Weights of a small transformer language model.
Size: 12 layers, 5 heads of 64, vocabulary 2048.
Architecture: rotary positions, no biases in attention or MLP.
Training: a variant of Adam for these matrices, 276M tokens.
Each number is 50 + 15 x the weight over the matrix's rms, rounded and kept within 0 to 99. Layers, rows and columns count from 0.

# o: layer 6 attention output (transposed), 320x320, rms 0.0301, rows 189-191, columns 192-255
# v: layer 6 attention value, 320x320, rms 0.0195, rows 190-191, columns 192-255
# q: layer 6 attention query, 320x320, rms 0.0276, rows 192-241, columns 192-255
# k: layer 6 attention key, 320x320, rms 0.0272, rows 192-241, columns 192-255
o189:55 52 50 60 54 54 42 32 50 54 39 64 51 60 34 36 76 45 41 42 68 73 45 48 38 83 24 39 63 35 60 39 39 77 37 50 65 43 38 37 37 31 25 52 58 53 52 52 46 54 25 35 35 53 61 55 46 55 50 50 37 53 56 43
v190:46 49 55 52 67 74 71 43 50 63 74 47 37 46 38 58 55 51 56 29 43 62 57 70 51 71 45 34 39 73 30 70 67 62 73 24 53 78 54 28 59 39 77 27 66 49 44 62 62 56 70 60 44 49 54 69 55 57 47 54 26 59 47 44
o190:62 47 69 37 57 36 60 81 54 63 72 37 92 49 40 41 52 53 42 66 42 23 42 62 53 44 43 57 35 41 55 62 77 41 46 41 51 50 58 55 36 69 51 47 49 36 66 54 40 40 67 64 46 62 25 44 48 53 60 66 79 46 39 47
v191:51 79 70 66 58 54 28 40 45 39 70 61 55 61 42 69 31 60 57 27 38 67 38 59 36 31 68 43 58 54 59 60 56 56 66 50 55 30 63 09 54 71 47 51 40 71 56 67 47 50 56 75 76 45 37 69 65 66 44 53 43 64 52 21
o191:43 71 56 58 47 48 44 44 49 55 65 65 67 36 59 29 70 51 65 55 47 52 39 46 26 58 57 55 54 48 38 56 67 43 58 63 43 46 59 52 52 53 53 33 84 51 57 55 39 35 64 39 16 40 45 45 51 49 56 40 58 62 33 40
q192:55 50 08 67 45 17 81 59 28 61 22 69 34 61 70 10 76 46 54 53 96 55 77 62 47 47 60 77 83 48 65 56 66 56 70 56 55 19 55 36 61 50 34 71 41 68 70 69 53 48 49 23 54 65 40 35 46 66 70 40 27 51 32 48
k192:42 77 46 13 52 84 60 62 18 66 62 58 35 48 59 80 51 49 46 44 55 50 13 38 36 61 21 80 51 72 51 43 54 46 53 63 55 04 76 39 40 56 60 34 45 75 59 71 75 36 60 31 28 31 49 66 43 64 60 50 40 32 56 60
q193:43 55 67 50 56 36 40 42 71 47 60 36 47 54 48 68 62 59 51 46 74 39 69 57 36 44 48 22 49 58 37 40 15 47 54 39 57 38 42 77 57 26 53 61 45 58 58 35 27 35 35 58 55 49 33 48 61 34 28 54 51 58 48 25
k193:63 11 26 53 44 48 93 45 36 64 58 74 21 82 31 47 52 38 55 50 48 40 53 70 71 42 51 66 60 68 43 61 59 33 32 65 42 56 65 37 44 37 29 78 33 51 58 59 82 72 67 60 67 37 33 52 55 68 85 62 77 63 71 49
q194:58 54 46 57 25 52 81 67 00 22 52 75 51 57 49 06 33 41 45 55 53 59 72 61 41 37 56 92 84 40 79 71 73 54 89 38 51 49 66 08 65 51 46 51 59 74 49 70 77 55 41 34 49 35 38 50 70 55 68 41 51 57 48 96
k194:41 56 38 16 64 90 37 39 55 72 64 24 45 54 44 66 50 39 32 71 55 19 22 59 64 35 22 87 04 49 66 20 32 51 17 71 59 31 50 48 43 62 33 29 62 49 37 62 30 16 54 60 70 66 61 68 65 73 62 37 50 48 70 61
q195:42 64 70 75 47 22 75 66 57 59 52 64 69 80 68 62 45 51 69 49 42 42 61 43 51 22 49 12 74 78 44 50 48 67 50 23 54 67 83 63 57 38 45 51 55 72 34 31 49 75 37 79 56 32 39 60 56 12 36 63 59 79 37 48
k195:56 38 76 57 66 55 42 32 60 27 65 41 28 59 53 29 64 69 69 47 26 45 84 45 68 32 69 17 56 31 40 47 54 45 20 49 44 48 28 66 37 49 73 54 43 30 39 67 68 58 53 69 74 56 49 37 53 64 61 59 66 41 63 33
q196:61 26 29 30 65 24 63 84 38 22 50 33 45 75 59 52 54 45 52 67 62 29 69 68 94 41 63 70 66 37 29 57 42 52 48 58 52 64 48 56 63 46 67 52 75 67 34 68 50 65 15 56 75 75 47 58 34 48 66 46 32 48 62 46
k196:59 63 42 24 52 37 54 49 48 63 69 69 56 65 37 37 43 52 56 42 50 59 52 54 40 57 53 43 28 66 37 50 63 25 62 46 30 47 52 54 36 73 40 69 35 29 71 55 55 21 59 64 17 29 32 65 51 68 64 48 51 63 44 78
q197:42 48 59 73 49 48 31 33 78 28 57 58 47 39 69 81 57 48 26 43 43 53 53 47 49 31 50 38 20 58 28 19 47 66 52 31 57 70 34 81 36 23 59 51 61 45 37 56 32 75 51 59 55 55 37 25 51 33 33 72 67 64 61 51
k197:76 66 40 52 45 42 71 44 49 50 28 57 47 61 51 28 87 42 54 36 51 54 71 60 49 62 61 33 95 57 61 56 22 39 56 71 56 47 49 45 54 49 43 56 32 61 72 78 59 94 52 37 52 51 57 70 49 53 50 48 55 46 45 40
q198:55 74 57 58 54 62 40 28 82 66 64 59 68 39 55 39 78 56 47 16 59 43 62 51 59 64 40 24 34 78 48 50 41 42 43 68 52 48 41 76 36 32 37 47 34 22 63 19 65 49 66 49 56 49 73 46 52 32 33 58 64 42 40 34
k198:56 60 56 78 46 62 61 24 49 49 55 68 37 36 59 51 54 29 69 47 51 60 39 53 35 39 52 43 71 42 59 67 52 49 55 40 73 58 67 56 54 31 38 71 63 50 35 32 44 79 35 48 50 70 47 39 31 33 41 52 62 53 48 48
q199:55 61 17 40 23 28 32 54 31 41 54 58 37 51 32 20 73 61 73 68 60 59 32 65 08 69 50 68 65 28 58 61 45 44 56 75 34 09 43 43 53 37 62 62 32 65 59 52 31 14 40 42 59 35 43 48 46 72 76 46 33 28 37 75
k199:47 52 50 33 50 69 20 84 64 33 50 27 68 43 56 75 24 59 40 58 42 33 35 33 75 63 48 77 16 28 67 74 45 56 25 54 32 59 51 31 48 50 61 35 50 40 40 29 41 11 47 50 65 87 42 50 63 83 51 49 41 65 45 35
q200:68 25 68 65 68 48 70 68 40 20 40 41 56 58 50 77 33 34 54 61 47 17 80 45 99 55 63 27 65 70 59 54 47 51 43 44 88 79 64 34 53 57 73 64 68 48 21 41 45 67 48 52 44 74 35 41 35 39 20 83 53 62 68 18
k200:51 31 43 22 26 39 72 19 43 68 69 71 34 62 52 38 89 44 61 23 43 67 53 61 36 54 63 51 67 62 42 46 34 35 66 23 58 23 50 64 66 43 36 59 40 45 79 68 72 74 52 42 59 29 55 56 49 65 52 53 67 61 59 32
q201:40 57 74 57 50 48 73 37 78 40 46 46 52 39 53 80 43 66 25 42 52 37 57 49 49 29 46 25 43 70 42 46 34 54 65 37 51 69 46 68 53 56 33 58 66 43 15 69 47 52 40 84 37 59 56 40 44 50 24 69 66 40 43 55
k201:58 48 56 73 59 66 74 16 57 54 50 70 45 59 43 51 56 28 39 38 37 37 77 48 71 44 73 48 70 78 47 48 31 40 64 45 60 60 52 48 60 43 42 58 57 72 53 32 53 99 28 46 52 40 63 50 51 39 47 62 60 53 45 38
q202:03 47 85 51 47 45 59 61 47 27 50 57 53 50 17 54 48 37 37 89 29 71 76 47 39 22 48 20 44 51 38 53 52 74 77 21 51 71 37 23 34 70 27 36 80 20 17 48 33 38 34 57 23 53 26 49 47 52 59 56 34 42 55 74
k202:65 59 40 72 65 57 54 41 67 41 42 58 30 62 41 54 61 24 47 60 77 26 64 31 59 35 79 24 53 55 47 34 38 63 46 50 34 54 69 46 69 42 53 32 33 55 29 86 38 99 68 71 33 23 61 54 38 49 31 49 40 46 58 39
q203:35 56 72 54 41 63 75 37 22 47 66 91 56 44 40 41 24 48 64 49 57 83 68 60 48 66 32 57 58 55 38 59 58 48 41 54 84 20 48 66 06 31 21 63 39 30 38 24 53 56 26 49 37 72 78 64 70 13 93 46 45 79 54 78
k203:71 69 44 64 53 65 30 49 32 46 39 53 64 64 55 82 44 73 41 64 51 47 48 35 50 37 53 62 42 68 71 30 76 63 32 36 37 51 64 55 34 90 50 57 59 68 34 48 49 25 75 77 08 37 25 26 72 06 48 67 60 45 69 46
q204:20 59 44 41 53 57 67 45 43 72 64 54 38 22 49 41 75 45 49 44 42 60 37 44 50 42 44 36 36 64 27 50 51 53 77 28 27 43 46 75 47 58 41 50 49 22 23 17 48 51 47 73 43 55 66 42 61 71 56 50 39 42 34 51
k204:43 49 74 57 61 38 44 52 43 02 43 46 59 70 47 81 26 58 28 23 66 53 34 46 36 37 65 56 34 41 55 49 71 82 34 59 38 58 47 43 33 38 73 27 48 44 31 42 38 40 62 57 38 75 44 31 56 66 57 77 51 49 73 45
q205:46 57 29 51 29 63 38 63 23 67 65 81 47 41 52 05 80 52 56 41 59 65 25 54 17 84 18 65 36 39 22 55 68 66 49 55 38 20 30 57 52 46 37 69 32 53 64 41 46 20 52 33 51 35 55 71 64 65 97 33 39 33 23 55
k205:52 40 47 43 35 37 22 78 51 52 54 19 82 19 47 69 34 66 35 80 44 40 34 43 40 47 41 63 58 47 63 36 75 67 45 43 58 38 24 66 35 64 54 40 41 50 52 45 35 00 69 41 51 66 41 46 31 57 55 36 62 44 46 61
q206:50 57 43 34 50 38 36 26 33 61 53 48 47 40 42 40 85 47 33 34 49 61 18 67 16 45 09 59 25 63 22 44 46 42 46 33 43 21 38 74 44 40 26 45 38 33 67 40 24 22 61 52 65 56 76 43 32 57 74 41 63 58 55 67
k206:43 49 62 34 41 74 41 78 63 55 49 46 89 37 53 71 36 58 39 60 50 69 22 41 49 52 44 79 11 19 39 43 43 64 55 55 27 57 48 50 58 74 71 48 57 42 43 37 41 15 45 41 54 58 26 78 82 49 66 49 09 29 54 76
q207:37 62 19 51 35 67 31 56 37 78 74 48 55 42 54 43 69 60 41 34 68 41 26 59 21 65 30 81 61 33 52 62 56 49 49 60 43 08 66 72 37 46 40 35 38 64 61 32 52 17 58 47 69 47 57 43 61 44 73 40 49 57 35 68
k207:63 59 65 49 34 57 31 71 33 57 53 26 75 40 69 72 30 51 53 55 56 58 47 53 42 38 55 73 19 59 66 48 77 56 53 60 58 21 39 46 33 57 47 31 32 51 44 53 43 08 42 46 40 46 45 42 67 39 60 43 57 58 52 70
q208:67 67 50 34 51 45 71 39 18 33 67 58 36 58 21 23 70 62 62 35 47 65 37 56 36 85 25 60 67 32 40 43 73 66 20 51 56 40 51 45 59 43 19 53 59 63 76 43 72 11 54 41 50 52 58 99 60 36 69 39 62 59 28 54
k208:56 48 56 30 49 50 47 67 48 43 64 38 60 45 59 58 42 54 63 70 37 63 50 57 36 59 39 55 40 73 42 39 65 46 45 46 39 40 41 43 40 59 62 63 42 52 66 37 42 11 64 42 42 52 29 53 60 34 47 39 43 42 41 67
q209:65 18 52 56 73 29 43 51 72 35 35 44 48 66 42 65 35 51 62 68 38 44 83 60 82 43 74 34 77 45 51 59 44 47 40 52 71 71 54 33 45 49 66 54 66 57 47 63 69 76 63 53 63 73 48 58 24 32 36 38 69 60 62 36
k209:61 58 44 61 70 50 74 12 47 50 52 84 25 80 51 35 82 52 72 21 47 66 71 50 44 68 63 46 73 34 35 45 23 45 63 36 42 65 45 47 66 50 43 45 57 55 78 60 64 99 28 49 63 52 43 31 71 34 49 58 42 70 56 17
q210:70 27 31 36 74 47 22 62 68 55 60 20 53 54 55 44 26 73 24 62 33 10 41 63 27 44 77 55 92 15 72 72 49 32 39 59 41 44 87 44 51 26 57 18 48 73 39 61 29 42 50 50 76 62 49 31 44 36 54 36 55 26 62 55
k210:62 51 67 73 34 34 57 65 67 34 57 59 43 87 56 29 44 44 51 44 44 34 70 46 53 39 80 59 58 42 53 68 37 63 67 49 35 51 34 22 51 48 61 51 41 47 48 52 62 58 29 21 87 52 30 59 73 54 37 49 63 57 39 22
q211:40 49 57 71 56 43 38 55 68 71 42 40 52 52 71 60 19 29 58 53 48 36 64 51 82 14 64 47 65 63 86 65 40 55 47 52 44 76 69 34 64 51 88 34 58 46 55 64 45 88 45 59 35 58 24 08 63 50 20 95 48 43 70 29
k211:67 54 38 66 45 32 59 26 38 58 41 66 29 66 61 43 57 22 55 28 71 50 55 52 66 44 49 45 71 52 34 38 25 65 34 65 66 48 60 41 48 28 37 52 48 52 51 57 71 99 67 52 53 50 58 34 27 55 49 61 90 55 73 24
q212:12 33 69 49 66 36 56 63 49 45 55 38 47 37 56 71 54 39 71 42 53 43 55 52 88 39 51 50 07 68 51 25 39 66 64 27 51 56 66 76 13 41 57 25 45 48 52 32 50 65 53 65 58 55 71 35 39 69 39 66 45 46 70 56
k212:41 46 45 41 62 64 59 38 47 80 37 60 51 40 62 60 36 40 26 34 58 73 34 50 60 50 52 83 44 33 69 54 52 58 54 47 25 44 69 62 53 43 58 58 41 35 29 40 64 50 34 68 60 58 53 58 61 54 60 52 47 38 67 50
q213:27 83 44 53 53 70 63 31 25 68 53 72 67 30 49 12 67 62 72 34 49 67 27 36 27 81 25 68 20 51 30 58 71 53 47 52 16 19 58 65 45 54 11 33 29 42 43 16 57 06 62 40 55 29 57 80 34 32 81 30 44 67 28 82
k213:38 30 64 26 53 49 49 58 48 52 49 30 66 40 49 63 26 65 43 90 54 54 36 66 55 37 30 42 39 44 57 56 77 41 63 52 36 38 40 66 40 82 55 49 60 33 53 57 27 00 56 45 35 43 42 51 66 36 55 56 40 36 35 82
q214:46 76 35 33 34 48 60 52 09 53 55 61 41 35 54 57 48 58 38 49 55 67 14 53 24 63 07 68 44 51 30 49 79 70 26 49 47 25 33 66 41 68 43 32 52 46 51 44 57 00 51 30 60 22 41 77 59 44 79 25 52 69 26 68
k214:49 42 62 52 50 43 22 54 60 55 57 61 35 59 65 48 62 60 57 51 51 57 55 59 48 43 45 54 28 62 60 55 68 49 47 43 46 56 54 33 51 39 45 44 54 55 46 67 36 35 56 49 49 53 50 46 27 48 32 53 52 62 41 75
q215:50 32 49 55 54 53 33 49 58 63 53 28 57 39 62 40 48 37 31 82 72 29 60 46 60 37 69 47 58 41 75 60 35 49 67 57 28 57 59 48 60 50 70 43 56 65 59 70 43 67 48 54 56 39 47 41 61 60 43 42 44 59 52 67
k215:82 65 17 85 51 35 47 44 65 54 44 62 41 78 61 43 91 31 63 33 37 59 71 47 69 47 91 20 54 49 53 65 39 54 65 75 49 47 66 28 63 26 72 29 49 41 52 68 68 99 48 41 51 30 65 31 27 62 35 63 71 49 65 17
q216:47 49 41 49 68 46 70 43 53 55 46 69 58 58 50 32 38 56 65 35 53 73 44 30 62 72 35 25 65 62 32 31 65 43 48 29 54 62 35 34 22 39 53 58 37 50 76 73 66 52 45 49 28 46 43 64 25 41 41 36 68 28 47 42
k216:65 55 49 55 66 61 49 38 48 52 45 66 37 38 57 58 53 64 55 66 55 43 38 35 47 77 37 60 61 49 34 54 51 39 37 26 54 42 50 73 58 43 61 72 49 48 72 42 46 57 49 68 54 41 43 50 36 14 49 50 46 60 54 24
q217:46 27 56 39 68 44 70 45 42 53 52 53 45 53 37 16 34 50 78 50 41 48 52 57 74 56 56 43 52 35 50 65 43 43 29 52 32 39 26 31 09 51 48 59 57 80 70 55 46 62 29 52 36 60 65 38 29 40 40 42 44 46 69 42
k217:40 42 37 29 76 54 42 29 47 56 49 53 52 40 56 81 79 35 30 41 49 59 28 42 61 56 53 58 36 49 36 17 27 47 50 50 71 51 36 64 63 44 56 58 35 26 63 35 69 60 43 89 77 25 38 67 60 64 30 57 59 53 33 52
q218:56 43 55 27 45 50 68 55 68 53 60 64 38 35 60 54 48 27 10 67 67 34 41 41 11 36 21 31 23 55 40 45 46 56 66 25 43 62 25 43 35 56 49 62 24 57 41 62 26 48 52 46 42 41 29 64 46 84 39 51 17 53 56 70
k218:59 27 51 60 58 72 67 46 43 68 33 60 28 51 49 47 52 39 59 18 48 54 34 65 57 27 36 73 49 49 63 51 70 49 47 78 71 44 44 71 99 36 49 42 22 70 65 44 63 42 45 44 55 56 62 19 71 48 54 74 44 42 41 47
q219:63 46 49 46 66 45 78 48 56 46 57 76 52 78 39 50 69 48 36 58 33 54 31 37 27 62 55 23 06 51 54 35 57 49 60 41 38 73 27 41 38 53 57 49 38 50 65 71 32 44 33 57 24 49 23 78 43 77 43 54 29 45 57 77
k219:63 44 55 25 48 71 34 46 71 88 44 55 67 43 50 58 64 59 44 51 35 67 50 50 55 51 50 67 69 57 57 69 40 41 46 64 51 60 69 68 79 67 81 60 40 27 56 52 66 39 49 45 50 41 41 59 75 31 50 57 35 48 49 41
q220:71 25 52 37 32 39 49 41 72 60 49 33 01 50 55 49 57 57 57 69 43 16 35 60 53 37 26 51 53 56 71 54 44 55 43 70 33 33 71 69 59 49 68 40 62 61 60 65 46 37 50 52 62 71 68 37 42 37 40 61 23 50 58 77
k220:61 35 30 46 52 33 42 54 45 42 33 52 39 53 46 70 65 39 55 17 56 33 49 42 60 10 58 33 22 49 65 54 53 65 63 67 67 34 34 39 26 43 33 52 14 35 33 61 67 69 36 36 62 71 53 38 50 45 37 58 70 50 50 60
q221:40 59 37 55 36 56 54 27 30 41 30 65 47 54 57 38 71 50 38 33 69 68 42 64 39 55 68 50 31 77 59 27 56 31 56 51 44 63 50 49 87 35 66 68 54 45 50 67 59 71 71 37 47 38 54 60 45 42 75 61 58 57 52 47
k221:44 45 49 27 59 41 80 39 28 33 44 51 52 43 29 29 28 32 69 61 40 46 46 61 45 72 05 28 44 80 24 49 76 20 38 30 51 31 65 56 46 46 36 58 75 46 75 58 36 49 64 49 33 46 60 39 17 38 43 49 33 39 39 49
q222:75 46 38 51 63 55 34 44 42 42 61 69 41 53 34 61 89 58 33 57 73 45 52 49 25 57 43 46 32 29 44 43 70 51 62 69 29 65 21 64 65 55 34 65 33 64 59 67 44 55 47 55 65 42 38 62 38 76 54 54 53 50 52 58
k222:33 42 45 27 55 73 40 67 58 52 39 40 66 34 54 52 75 61 46 59 38 48 42 66 32 60 54 70 52 37 43 52 51 46 67 64 56 50 54 29 81 56 76 40 48 60 71 57 67 38 24 28 50 36 39 39 69 66 69 61 20 49 51 36
q223:55 61 37 42 76 61 33 44 73 57 43 31 46 65 45 46 62 27 70 63 62 07 39 37 71 68 57 71 37 79 18 63 35 47 90 62 78 24 32 65 36 53 69 51 56 66 27 56 50 54 68 41 35 65 64 28 30 67 55 23 50 37 68 44
k223:52 52 53 48 71 41 73 38 39 47 57 53 71 43 22 59 52 42 39 28 55 52 71 56 41 34 66 29 39 18 73 49 43 39 52 50 44 63 47 54 53 60 46 66 35 58 44 46 70 64 22 58 66 66 57 53 52 71 66 65 24 80 49 52
q224:52 45 56 48 42 53 48 45 53 57 46 41 31 63 58 54 49 56 21 43 67 46 49 56 58 38 80 24 51 61 69 57 47 61 37 31 38 58 67 64 57 64 64 54 62 37 65 79 46 63 56 44 58 47 44 73 78 76 51 72 51 74 48 39
k224:43 44 61 55 33 40 37 49 56 29 32 56 55 57 57 64 46 65 59 24 54 73 57 61 27 32 03 66 52 31 38 32 53 60 24 68 58 33 68 31 58 40 38 46 54 58 71 58 31 67 79 57 47 41 56 51 19 41 47 63 65 58 49 49
q225:61 64 44 59 48 77 49 51 68 52 58 41 66 47 55 33 57 72 47 44 46 61 53 48 34 75 43 24 33 32 58 59 69 43 71 44 27 42 87 41 99 62 49 52 56 78 49 86 62 62 52 52 58 61 35 75 60 47 33 39 42 55 58 58
k225:73 51 39 22 35 51 61 52 47 38 32 47 57 55 04 36 47 57 43 54 61 51 42 42 31 39 29 45 55 55 37 49 66 37 61 25 72 35 56 60 61 75 50 46 49 52 74 64 52 55 64 43 42 40 73 53 22 85 44 46 23 48 54 26
q226:38 40 55 51 60 74 57 50 16 26 54 66 65 67 53 56 46 44 49 37 65 66 59 60 54 45 58 61 38 57 29 60 35 51 58 61 87 54 40 56 56 35 23 52 36 51 37 30 52 47 36 41 43 39 54 51 56 56 26 45 66 54 56 59
k226:36 40 46 51 35 44 41 42 65 40 62 61 47 71 53 69 64 59 63 62 22 85 34 81 60 61 39 61 38 57 83 63 67 38 58 60 30 62 35 52 39 66 78 48 51 48 47 46 52 42 33 30 54 67 44 40 72 46 65 69 40 44 60 46
q227:54 43 74 35 32 39 71 56 34 33 40 41 36 31 32 47 44 61 59 68 40 18 51 61 39 52 34 39 79 51 68 54 80 48 49 32 42 17 52 46 33 39 33 62 46 55 37 25 51 40 49 55 58 74 37 42 44 35 50 58 38 42 57 53
k227:70 48 40 68 53 51 47 47 47 54 48 59 28 68 39 32 29 53 48 34 75 16 60 45 77 26 85 27 43 61 65 34 29 56 45 63 67 44 50 54 48 43 47 48 47 47 42 35 45 36 37 50 53 54 49 35 78 28 45 55 46 45 53 62
q228:47 35 61 43 48 50 67 54 36 40 66 84 50 49 34 59 29 53 41 57 50 73 65 54 47 44 54 45 49 25 36 29 73 58 17 32 53 60 28 34 30 55 45 44 36 41 58 46 40 53 49 61 38 24 45 68 59 49 35 43 24 54 39 64
k228:75 49 36 54 55 65 22 44 54 49 40 72 47 67 73 66 58 51 58 57 24 55 43 56 41 18 23 52 35 83 68 66 69 66 23 58 67 64 45 51 56 44 60 47 55 47 35 60 67 20 30 50 38 42 29 42 45 51 54 80 64 66 66 57
q229:62 51 30 35 52 49 39 67 77 65 80 43 47 62 44 43 85 27 36 63 44 16 46 35 33 75 46 51 34 54 28 61 36 38 61 34 26 71 38 48 47 56 62 49 46 87 72 53 32 65 47 47 46 45 47 57 56 71 51 40 23 30 63 54
k229:52 44 46 37 59 47 57 47 69 39 54 58 71 56 32 64 50 47 39 29 38 70 28 61 37 61 73 62 32 20 53 57 37 31 82 76 68 36 56 42 62 55 63 48 19 37 57 74 64 36 41 61 69 62 65 47 73 80 65 38 20 38 49 26
q230:49 67 63 41 65 59 50 06 52 28 58 74 38 64 35 39 30 53 66 25 34 71 53 38 78 50 43 39 56 33 75 68 68 40 19 52 74 61 90 34 57 56 45 47 56 57 47 53 68 55 64 34 65 59 51 60 47 21 41 56 86 72 46 27
k230:49 78 40 31 24 57 61 40 26 30 32 60 42 52 60 75 53 51 69 47 71 71 49 36 48 58 25 56 40 78 32 34 74 31 27 39 48 47 34 57 26 65 20 70 49 27 34 63 12 45 62 50 51 33 50 64 39 51 41 38 34 59 32 42
q231:49 39 75 58 36 49 38 72 47 30 60 58 51 29 41 50 34 31 59 70 53 37 69 31 51 62 31 45 63 54 36 54 63 47 56 69 64 50 40 55 57 53 56 49 64 38 06 19 57 28 61 49 49 41 52 57 35 34 59 55 49 63 38 73
k231:54 56 41 64 52 37 62 50 55 71 58 43 59 54 35 41 50 42 43 81 41 32 95 68 72 34 88 34 54 46 67 56 43 58 52 57 57 67 27 53 38 62 48 43 55 59 30 30 29 51 63 45 55 41 42 46 44 58 53 53 57 40 53 36
q232:48 33 43 54 53 03 35 91 40 51 56 41 45 37 45 81 56 50 35 67 78 13 44 52 40 24 59 64 60 52 68 49 56 44 74 40 48 31 61 55 47 40 57 33 33 50 50 48 37 35 44 62 44 42 56 38 62 72 50 43 32 16 49 55
k232:55 62 47 78 56 49 48 47 61 54 58 27 50 55 67 55 38 33 45 36 17 58 53 64 52 47 99 27 54 59 46 69 56 77 58 79 38 63 60 46 56 53 52 42 64 59 27 26 56 57 54 25 65 67 40 52 79 71 64 60 46 62 64 43
q233:45 59 53 41 39 37 68 38 33 38 44 44 32 62 19 52 36 40 64 48 43 62 64 45 46 57 40 41 43 38 63 43 61 54 58 62 38 53 39 60 60 48 57 54 29 34 50 69 69 71 37 49 14 51 55 35 44 34 53 70 55 39 40 37
k233:48 62 42 37 29 60 52 44 43 54 52 47 56 41 58 18 63 35 57 61 29 53 52 35 36 62 37 35 61 65 16 30 53 45 37 26 65 29 69 71 57 80 51 58 86 35 58 19 58 23 74 67 56 34 69 71 32 47 70 69 14 57 32 43
q234:35 39 41 56 32 72 53 81 64 86 23 29 68 38 59 19 80 40 68 50 57 44 48 54 16 36 66 43 73 47 54 66 50 50 66 45 11 58 67 43 66 49 50 61 46 43 62 64 85 60 37 25 53 55 52 58 39 52 54 55 63 36 33 62
k234:79 42 39 51 57 34 43 60 74 35 47 31 25 47 38 39 29 28 73 52 58 42 51 45 77 61 21 43 51 54 60 38 30 50 40 34 48 51 59 66 45 57 47 55 57 57 38 53 46 52 36 74 54 62 41 41 66 45 38 32 52 35 18 48
q235:54 47 55 32 44 35 46 41 49 74 47 61 27 57 58 53 56 38 39 60 47 62 53 43 47 39 70 32 32 59 22 30 40 65 63 33 53 65 12 44 26 41 43 64 32 42 52 68 07 69 60 53 60 26 39 68 48 62 63 37 30 44 33 45
k235:31 48 75 64 75 85 48 32 56 64 51 56 62 56 48 48 22 65 47 50 52 51 49 58 44 54 49 63 70 23 41 37 36 53 61 44 46 62 51 42 84 48 68 41 41 52 44 53 49 38 47 57 53 58 33 54 78 32 47 66 30 52 73 44
q236:43 52 74 36 72 38 36 33 58 32 47 38 41 49 54 64 45 89 58 32 67 43 46 81 67 57 37 39 80 70 73 73 58 44 35 59 50 30 77 69 72 53 41 43 58 45 55 61 99 48 53 37 68 77 51 70 71 14 45 67 67 54 43 36
k236:59 37 61 67 52 15 68 51 49 33 36 37 53 67 28 43 36 39 77 36 68 51 49 38 33 66 20 38 10 41 47 33 70 39 40 39 28 58 67 77 27 67 35 53 67 55 42 44 36 67 54 39 58 19 54 37 57 53 34 40 41 62 40 57
q237:44 53 39 47 52 51 58 67 49 53 48 66 54 40 70 41 53 50 78 19 44 52 48 64 71 48 49 54 27 40 58 47 49 56 49 49 44 36 68 34 27 47 36 61 48 67 46 29 72 63 57 54 41 63 67 31 22 68 32 48 40 61 44 31
k237:36 37 58 48 38 38 64 36 34 49 58 28 38 51 30 21 44 21 28 59 64 42 50 55 65 63 42 49 65 72 34 41 49 52 67 61 61 63 32 58 36 40 38 62 38 53 50 30 47 48 54 33 53 36 52 55 56 76 73 34 53 22 39 65
q238:37 46 52 47 65 42 63 43 53 43 47 48 34 60 15 48 36 54 84 48 48 08 58 36 62 66 32 61 54 25 58 63 61 70 22 55 60 54 69 67 26 53 41 36 75 68 47 55 59 53 47 29 41 70 60 61 38 35 59 53 57 43 56 54
k238:59 57 52 37 50 63 59 40 51 62 39 48 48 45 61 69 59 58 58 45 84 68 64 42 77 41 60 45 32 43 62 30 41 36 43 52 75 24 35 66 45 51 53 65 20 33 38 52 60 62 39 67 90 39 64 69 68 45 27 46 37 65 49 52
q239:82 40 70 52 36 44 76 73 69 45 60 60 66 49 25 30 59 76 56 59 55 37 50 49 48 59 51 52 25 56 51 30 29 40 69 53 44 51 11 63 49 69 33 31 23 42 39 42 56 43 48 58 55 35 50 64 29 68 45 44 20 38 43 58
k239:59 45 52 58 52 37 55 53 67 59 45 44 50 44 32 40 47 56 32 94 10 40 67 30 67 56 82 37 67 54 51 77 50 49 47 58 53 76 56 63 56 71 55 39 43 51 20 34 83 26 49 35 42 49 32 37 52 22 61 57 90 24 44 60
q240:31 33 51 25 39 36 46 56 31 32 41 76 52 42 45 69 07 24 54 67 79 54 58 29 59 38 49 45 32 56 39 32 42 64 41 39 89 51 63 80 17 74 65 74 52 47 31 56 52 40 50 63 40 53 62 51 52 24 32 50 54 59 57 55
k240:66 69 48 75 76 63 34 31 51 62 47 55 30 64 80 64 53 51 97 29 14 80 45 75 51 24 29 43 66 55 70 44 56 54 35 62 56 50 36 57 47 49 60 45 54 40 37 53 52 35 41 47 65 35 44 20 69 24 56 89 76 67 60 61
q241:41 22 46 38 37 35 63 40 43 50 21 51 50 32 74 55 68 56 26 74 57 36 40 77 49 33 19 42 47 56 69 42 42 45 39 38 17 42 44 48 56 52 29 50 59 32 46 99 39 42 49 48 40 51 32 48 58 40 49 63 30 32 58 60
k241:63 55 60 48 51 59 30 50 51 59 52 65 32 74 59 50 74 52 64 09 34 44 45 50 44 21 51 54 48 51 18 39 46 51 38 68 37 73 33 51 38 35 51 45 58 61 63 33 49 59 59 52 63 67 60 41 56 42 31 86 72 75 34 49